{
  "n_layer": 16,
  "d_model": 96,
  "n_head": 2,
  "n_kv_head": 2,
  "head_dim": 64,
  "d_mlp": 384,
  "vocab_size": 1495,
  "activation": "silu",
  "norm": "rmsnorm",
  "norm_place": "pre",
  "norm_eps": 1e-05,
  "positions": "rope",
  "rope_base": 10000.0,
  "rope_fraction": 1.0,
  "qk_norm": false,
  "attn_scale": 0.125,
  "bias": "none",
  "tie_embeddings": false,
  "parallel_block": false,
  "init": "orth",
  "init_std_qkv": 0.0387,
  "init_std_o": 0.0,
  "init_std_up": 0.0387,
  "init_std_down": 0.0,
  "optimizer": "soap_variant",
  "lr": 0.00443,
  "beta1": 0.95,
  "beta2": 0.95,
  "weight_decay": 0.17,
  "lr_head": 0.00775,
  "grad_clip": 0.5,
  "warmup_steps": 200,
  "schedule": "wsd",
  "decay_fraction": 0.948,
  "decay_shape": "linear",
  "final_lr_fraction": 0.0,
  "batch_tokens": [16384, 32768, 49152],
  "seq_len": 1024,
  "doc_mask": true,
  "train_tokens": 123600000,
  "steps": 4208,
  "dataset": "wikipedia_en"
}
Each number is 128 + 32 x the weight over its row's rms, rounded and kept within 0 to 255. Layers, rows and columns count from 0. Numbers have three digits each. The size before them is the row's rms in percent of the matrix's.

# down: layer 3 MLP down (transposed), 384x96, rms 0.0876, rows 333-364, columns 0-95
# up: layer 3 MLP up, 384x96, rms 0.0949, rows 334-365, columns 0-95
down333 100:033081127110150140143153066118164110109120089221156115118127145175116165178143118141137082209156127116090150144123114114125136167132181149068117138095117122159065099083162119107189093092094154122107119111117146159161089115122124148180151122076144115123169109165143152115118107095087096100
up334 103:085143124174123086152115182119162082205120106091111114125188097119133103141148109095149121168149093117111096085100134232043155083146153166163133127105169097145131192087095137128190136095158108119105132151111146149117151116110122103096166102124142168061148144154118069126125082125126126146
down334 100:129132131167108075207078090098103114132081158161154092095150184142120113150148104135120125215152080109095150097152113109182104143108077146148165096108071048130133093155115177105122179125081139160074137109110186124147131087163131117088167116098117119165121120134101121142168066140147130136
up335 097:082159113148099181121135129176137136089142133171112137127122175157145127165111135110125113131079054105144117099158082053119091119153112183089118206144101151079135109134129123152134136130156124119099106158103166180132118163081138103205060114103054181134153144143127189123152170137127165086
down335 102:169156105167121136170093114125142101131104090151120159175123144165131111120068140114107150074099104100132089088158150170095111159117201100124135114125134153147106181127089156064125089143158100125135146136157068111057116142158200131113080128114117083118154176098112084143084132087066158207
up336 081:140154071169122132127170188131062117133090217143114117148170184134119106141091110146114136082082113111120124077123159144086141098154154155094182090129170151103120146145081129160127202118141132126151148098132090139092062107133084082115096082106114071137098166110114146134105167057115159107
down336 093:108160091128174161121111153104161137151102138129119114171105103189177136182144158193092133101148089097187138164116062132102156097112160158183150122083041170056147197110182143121070133099130140159085117169105117106116124137140144109114091149122110128091111109136135138062127113167150101125
up337 099:061103113111177126109104119139163098184075108185113095178137087114148114143216153110128137128049125110172098151107131151102155149123147079146177101123086106156101125155124128185088118192122161117087092100146106092107124076095164118114187073090158175123143095118138143130142154081138131100
down337 102:161105105156143157108089091114104052137128121116095153076140219149164169134115109179116093153114144152090154174178097130193150078118135127141120149095185128147132118189142102061143157084114074033156154136110145159181147126149126139128084131151159117087123115104154081151113119131140111126
up338 085:135188126123137196070131166140105124161130140064142164090109219132130130187126150120081118152151088105098090165117127136117142137202186115120160161166120092139099146104063131142099127178116083110108128141077076116143117085167154114130087159116102103097131140178163134138122196165131133084
down338 076:057104109079124095176077093161142100071144117161113106200161084139120131116126122133160166152150176173074176085115162074119155118071069145129155106117164091093206102124086144113136125093129142155167108133163139145134147125140101111120190150137163163096102104099098138107149081128114068122
up339 104:134148158169169119166127117164116160087087072101117125097182164124118127116144140165159180118126169160165133175142098117093101143115129089118143070113190172137145129096166168107165108072141155120081175110035101124135159075142160091115088179147080108091086090132126061112125108119106145097
down339 118:125138172075088169071162118137095181103137149155084125109161205137168089070095148135056150083068104158071138153159101184092152141169140104116100119122162125116117152131156173098157168111145109157117065139105148165103148112080124109126087133132143112100074118165101124110169077120091117148
up340 109:122072072124141124170139157111140136075100071131130155151100126073099146113128190161151111064117144173121107115127146148138163177136092127159116113181129138194136092168137100160104090097060160107147150089109128155129107197189151179117158110177113154059136070110128100118133091145108096167
down340 122:133149119126126134171110133095122128166166181153143117129116105125197134193139116161108097112184090039137166178118138117126118189087173145173155102112131172113223122146130101147118071125144116134187144143192121146182071135130121148155128170128130163077116153144137134143118080093164131175
up341 105:141089092102089172176117118150127081153111111110184144107096082097146123194145129121153138063063089123077142102117112064095165156122121149107152163209129095153167121142106090105152074108104117115080180139129116113145118151091110095178153138179125130138104128166128149045132110086145137178
down341 099:132144147143046105124153194118173081122141115122127098191118132086152117133169065084143074077176144129146152204135200173115106074143102130106143154123098147179145149101137166152093136156124133097121144167109094137084143092100207094119140137100151105074113173120143150110113158172126109129
up342 101:078120102140082100076122140163113151114106093134114154167143158103152129154136099139180198116093070161149136063190104166072149099158085137084140137081081083181093192174115158158133174142143139174096178144136170143106126114156072146148095097133102146098138118126111133115140099181164114158
down342 102:191158184112173129185104145138107216126182137110142187154142121136110111153128140131106150128085123121104141161080138138063082115102177115091094151088181072075135126104121136120171053130106086096158151165061108110127111145065090166120151126109066108124138121118118135170134166125120121131
up343 097:145160070117088119122105133106057129118161163082091138147120170107169119140114130095091162089133132111133107068114098087110169143099109153158203146109107117147152213141091151158092150165112147104121181136073102083080150063103089191098123135144137133075150124070086137097140123156155126096
down343 093:094131165136119126122084083109091127171069118192144103094093152139071156133074118126176100108123134104207167151144058083147142098133070126170111119107149124096138128135167114114127134141117165135152082170128104114176137150077149143138098146067184140191142104105165172201159167131097138129
up344 104:141148092140107077129101101160124140118091152122045094079088154103110161176147100107134105133185089078100111110131159174146068110098159160083088121103098168093089140110120097173146106175146194125138096154167100130141123097085092157131122088132063104087149117137104101095175162054134134113
down344 098:165163125120173116123182148083128096096154189079161100086096127081128077130144118094112148200147108089112135140127137160166108146129136147143200124110105141160139136162115162113063210060132111081156113101090084126089188148159148124137150163162080137140126153177134107171152100140094082126
up345 106:119105177142086124201138125115133175128111068131107138105202159145156120103135121170142105106123079087138120118131165145090050091142153150106114121116105092152093125092112166160054204140102060093112108148136169075081146158132141122168167130117066119104100185106098107159107147139114145159
down345 101:114205127122124125118131155166127118108135138116125133216127110144126159144125094123100164135171159130072151134138105148142226113111100095121149167130146120081158154090116062120205067158116191160150114110096132179132158098108136105106088111115162131163170094184115196139143105127082171144
up346 114:172106135095143133124105173151159093106177064138135129145136131177115114144184073134078112172098167107117076174123151158121149142108126120167152092149183134126077127140094083134083170045114140167184117108147108138110127032140118092166153139163142105149135116088150099088083074125092113111
down346 125:168105072123171093070126139102149109151093192140126114110115102099130161166104131127162104137133112107107154133157117076064123067195163155120155150151083140205112118113132189135137103153067152154094171113161123115113147175112154178151123107107130064085142128115168139162065127075100087162
up347 111:087162101157109134150122105134146195154184085090151098134159167102103181071120099100134172173060046122078163102104082150089116143140155076136152139094219149157119178125074124096141081145128135121119129143183137153120159116148092120137150094097120107130175145129130110134087130143187121119
down347 098:145110131128149079136177081110149087105055146154141118114153139127153112168090105116128181158130122133194167111098082100133147141101077160155183127118085167155172124140128057147114098140086117188137099185172096098134171111114075124159126128049195090147140107093173127162146139093101133115
up348 113:086125117081171138138127132116116134194146103156152145180089068099127183124130120111129120113168101161169143142156160177095177118128126106101093127182105139133129161114071102171122136125169175098214183090130128057115110123115125111154214068133170120101101157096107118091114168087115151111
down348 115:154127081168115131152166123123115101136163104097139166125120139077150130119165142109150139197117098134115160097144161151206189149099083120146105143129049130154159178140095117086156132156168114070104171125168170096115198101121154184111163121159158150126095113145158176112114123154138039088
up349 104:103132076127161144126117117129127117112148067142101111104124141096148149082143112095086111163140042125117106122123088145135179109155145100108100051201116038130155118116164185170075175157123087153117148116127147134175106102096158100114071070107138103103076169136130100129067119094100121124
down349 098:080086090120120086127115156104156103096107204162158124084088086039085153151127205118103103158195058157124138157123153166125111144146132124083132125164134109148130111113100073139117150145140131138171109146094089165189175130110151148103155143118107137184126104132136073131138089191096147106
up350 111:139075116101122105106099129153120139127138182155097077158139098155198135117192137139109119121143101073097156080131092080105148107108103163063168094087082154101180176142175144109152116149111115134127135159121132126096101115081073190190105062144150102180137099121134146088163110059120137152
down350 115:101080170112134095101105126111123073108106130195105099169173106104170104135090141127119157115147105121114151126101166088147111097105142055067228187086106131111099075184159151076079145141129069151130145154119119138140140161110131156127175136058126147115087133116150084167168110123115151109
up351 116:130139102107106117068070166166146135129084118055189121120174157191142159124169135159146089150072140097109087127100060120117103085121128131078137172190144113107149188171152118146122085129116134094153160147092135144159144131142093167139098141188172121077130139169070119127138083107107122078
down351 123:125092140125131134137031130182157159133089107112153174115096169150139110114110150118149116123122101125156146110140107091187135114191096093165159102106138174109053119088084122158149054131139136106133141086090090102171085132088159142126096168126105158089192097119134098142099052068126141104
up352 109:179095132173127111089142102146102059126150105142114170177127138138188171054116133146141154132121163157144157117112104129132169137117109075145093045102108121117165072084121147161113115107120147124052153181076143073124124135180157162138132084142146153105148107155080106071104181150081146140
down352 103:121172139077101100125089178165170158095109129102174057096129111183136067163145086111145052107179150142151155181145144109127159179105127154139165079135139157131142193136095077139102098194109109100110123121103125139113109130135074166107114127131148168154169148151147109108178096101102182167
up353 111:132142098191156129130092185089081133150147131100126147111108100147145115082094131127131200080113087097139100175090127103133115126103135096108090196071115049117111116167100142140049139133122121063086132164139138130094122166207163101094127150095092133152149089107155157130132161145068129162
down353 107:082107195100096137125135050132147109109149109138129126140125137117129134080095144176098080164070179150118137136073121127116109122129137170142126188124175182165161127088112143128178158175100148160161173168107117130116092077110093145137094160150148181060076156085115184111159111128133174073
up354 092:149174107199033112144079108126085143118084116122069136108133143125141194102101109144089102159110131163153141121172085179118110087092194157106084121135098140127106127145136065170158135132133146145107116130141149136133063130107074156092073149130114147124112172131049153144097144093158170092
down354 086:133084123102176160129139145120177113119135138157165146148051089158205085177138127103167152098131131139166112159059139057163080094172155153162111077135108106191175135122136108112151107112177074125126114167156119103104151183153146088137111124150078129097110115100146191159128166129109174129
up355 118:079081151107121127167080086136118127140095093088211113142183150103159138094153089140067164050154156137094137137136162104143170150076138102124090103094143100107091125163085104126107114110148125044188094091139180166152140118157108099130145076153082090130123079155093108110142128160121124109
down355 119:096128130124111145146126142162102142146149195135101164122115082100157157091138178109086114128127115087112103050160154096158130106145112097087075143106137157148092167156117110089051144114125083139084182133169110093152086118140140152110077127143183112181114119168115131070115052141205110171
up356 067:126108158131021129193162146147096114176142176103144125214130092099141089115126096140137137067132129112124099126120136132170181116169140116136189138113099121094069160129143147161135138131128104157149157147154107171147101095144070101181156132108102138115107074074123145084124090168190159170
down356 073:111132075130149173136087098110075144108193161210093152100150155170128152142119164140149092120102111130149133144141091152129109114104103189097107076060160099129109064146148102139171120087088117159159143142120102111118104147142129141047109121161148127126149204195089143098148140062101109103
up357 072:145132135145154132196127082124075134157157215152154142119139163118138132154152101113076123168131134031102149096126151143090139105084156155156150139135107119124097158129026113150143122105127145080082157165193084130144093091108120130071112112122116152140163142136110205094071100126138112152
down357 067:143130081131147133045136151138181118175122049117139072124159125075162147119143157136119136100105161146115169116136093108125062133108116130120199093107158113137157079156105177126125142107151137079132069156137148133100153129104154140175177159165159117089080134110165071120115206115187118085
up358 098:114156123105130139110119169158119087183137162075148167103134106128118148118132143136073119133144147155048170123121108172148121172168191092144077117120086061113069128149121149134082131136145072128110130170134160123167104120207154114146117158095121116177178106185168120089100160145121213099
down358 087:110121141028182101074127129171123185102162115154163132122105154141122124165128165138160122095098067131166156105111141156141146159067094124079140140127110131100190155154089103150138094174066131166181093084129111179128167116075117138153169070133132209132133134103130140136157114141144094158
up359 108:143162161097143126169123059102078126145140150065127129115126152130146095140163120147159128135051117131133145084122116147109166155145145093100138102097106159094124170158100124079099162120089063125103120169214129076108119128160163123164065109127113090077182100181097200157112177114084127128
down359 107:070091125146144121106114169129155181144120163183168118080092137139141122116217110121039151121152129090168118165090178130153119092109125135154174118087125112169143166108098145116171137157118179128105142132110083149121126151191187095104142195141097174094073166128112111159124139106181139094
up360 102:085091142112071094116101167136102137173176160168087119185108143138188135124110127092095108129156130139076076151166140101184107138184136108136124177139167112189149081140096110099142078107147128180092139160079116159123132139101177083147075162156066118116106126183129101062125151099097123106
down360 108:168156109129140069167182152199078139132145145089167154149096101133110095105174152114141126127182098126148103167113155102116089152104172130170168123179146133044068110112165132124096147121142136092095116137200148138134123126165124165171094150128133163145101091169174171199112177161149151149
up361 102:127059110125113170129103128156132092146134113130117031080149151152139053103139097117064147136097120122123162156102125088088143066146135146106141165108143057118107101175093116182091081114091055111104104105146108161129142045111118091107173158110118130132118121104078174156113109149151151133
down361 101:155091128129099145162114083116113136170131152123107119157144128099142080132103054167152124192139133175112095126051103113149158175087129107101115080123165112142098128126073058085104131036154148171142070141171145057166116092135098126114100137125153118145112147161131154100143107188161156165
up362 096:081148134084160081127161166133141098094167124154125074156103104164138134110139162086102140150123140098150115151134102068132085101116160122137158093102099107085121100145119127160103117140046174111188078193105111083077140154131125159135120074158154092068183174116107116079193116106104154177
down362 095:118117135125066173156107086144120099139101166094130163118133127157093080122072153121106116174145089152076099129141125147145160154147080180101136089171146092139127147091139149155164182138156122191115216082126078141172107112097154103121072086115087133201130091085178169134119142163108104152
up363 090:129187151181144075096134112136119115160168072133127159172156169163221127152123153102166156069102134119152128159147143149129084142087097121117156145104168160122163093189091090141190142108123125131171110123111091157089156188114120123174037127086066095133131129156150105133110120108157148131
down363 081:157145162089165174122167157074175142144151171123205076139125123171096139097075056140131118123108156149154117134084127151100156198105133111109106132167152128161087132066121102053126100108105164119153073133076099109146135105118143116106172123143174117136135195085161138166105144119194124137
up364 090:111151134133131176157155085171113107175117178180177172140189162139151168163162115147119107062107149159146109142106132096107137149120104169080166180096173088093119079098162137208124127134165140167177114150222138144114123134161134157131088197133156147118160118108165102144116130108145157099
down364 095:133103158165132121071113179088144151149129107095114101093095089107094122091144154131114152167191116113107143061134115175136127069167138094154076074132058099097119173156131130093134147051097126139144134164036164112097133128173112136119153082186103131131155117198158158127154149121116109128
up365 095:154142096116097106143106183095188134167125106106112114129133110167129092112070116166102125070105099170153149124078080057081165068100151123205133089148099120125171190143078142143128091108122144123167106140135112112186100157139152051130107109099177163163089106115146156120146115130120162076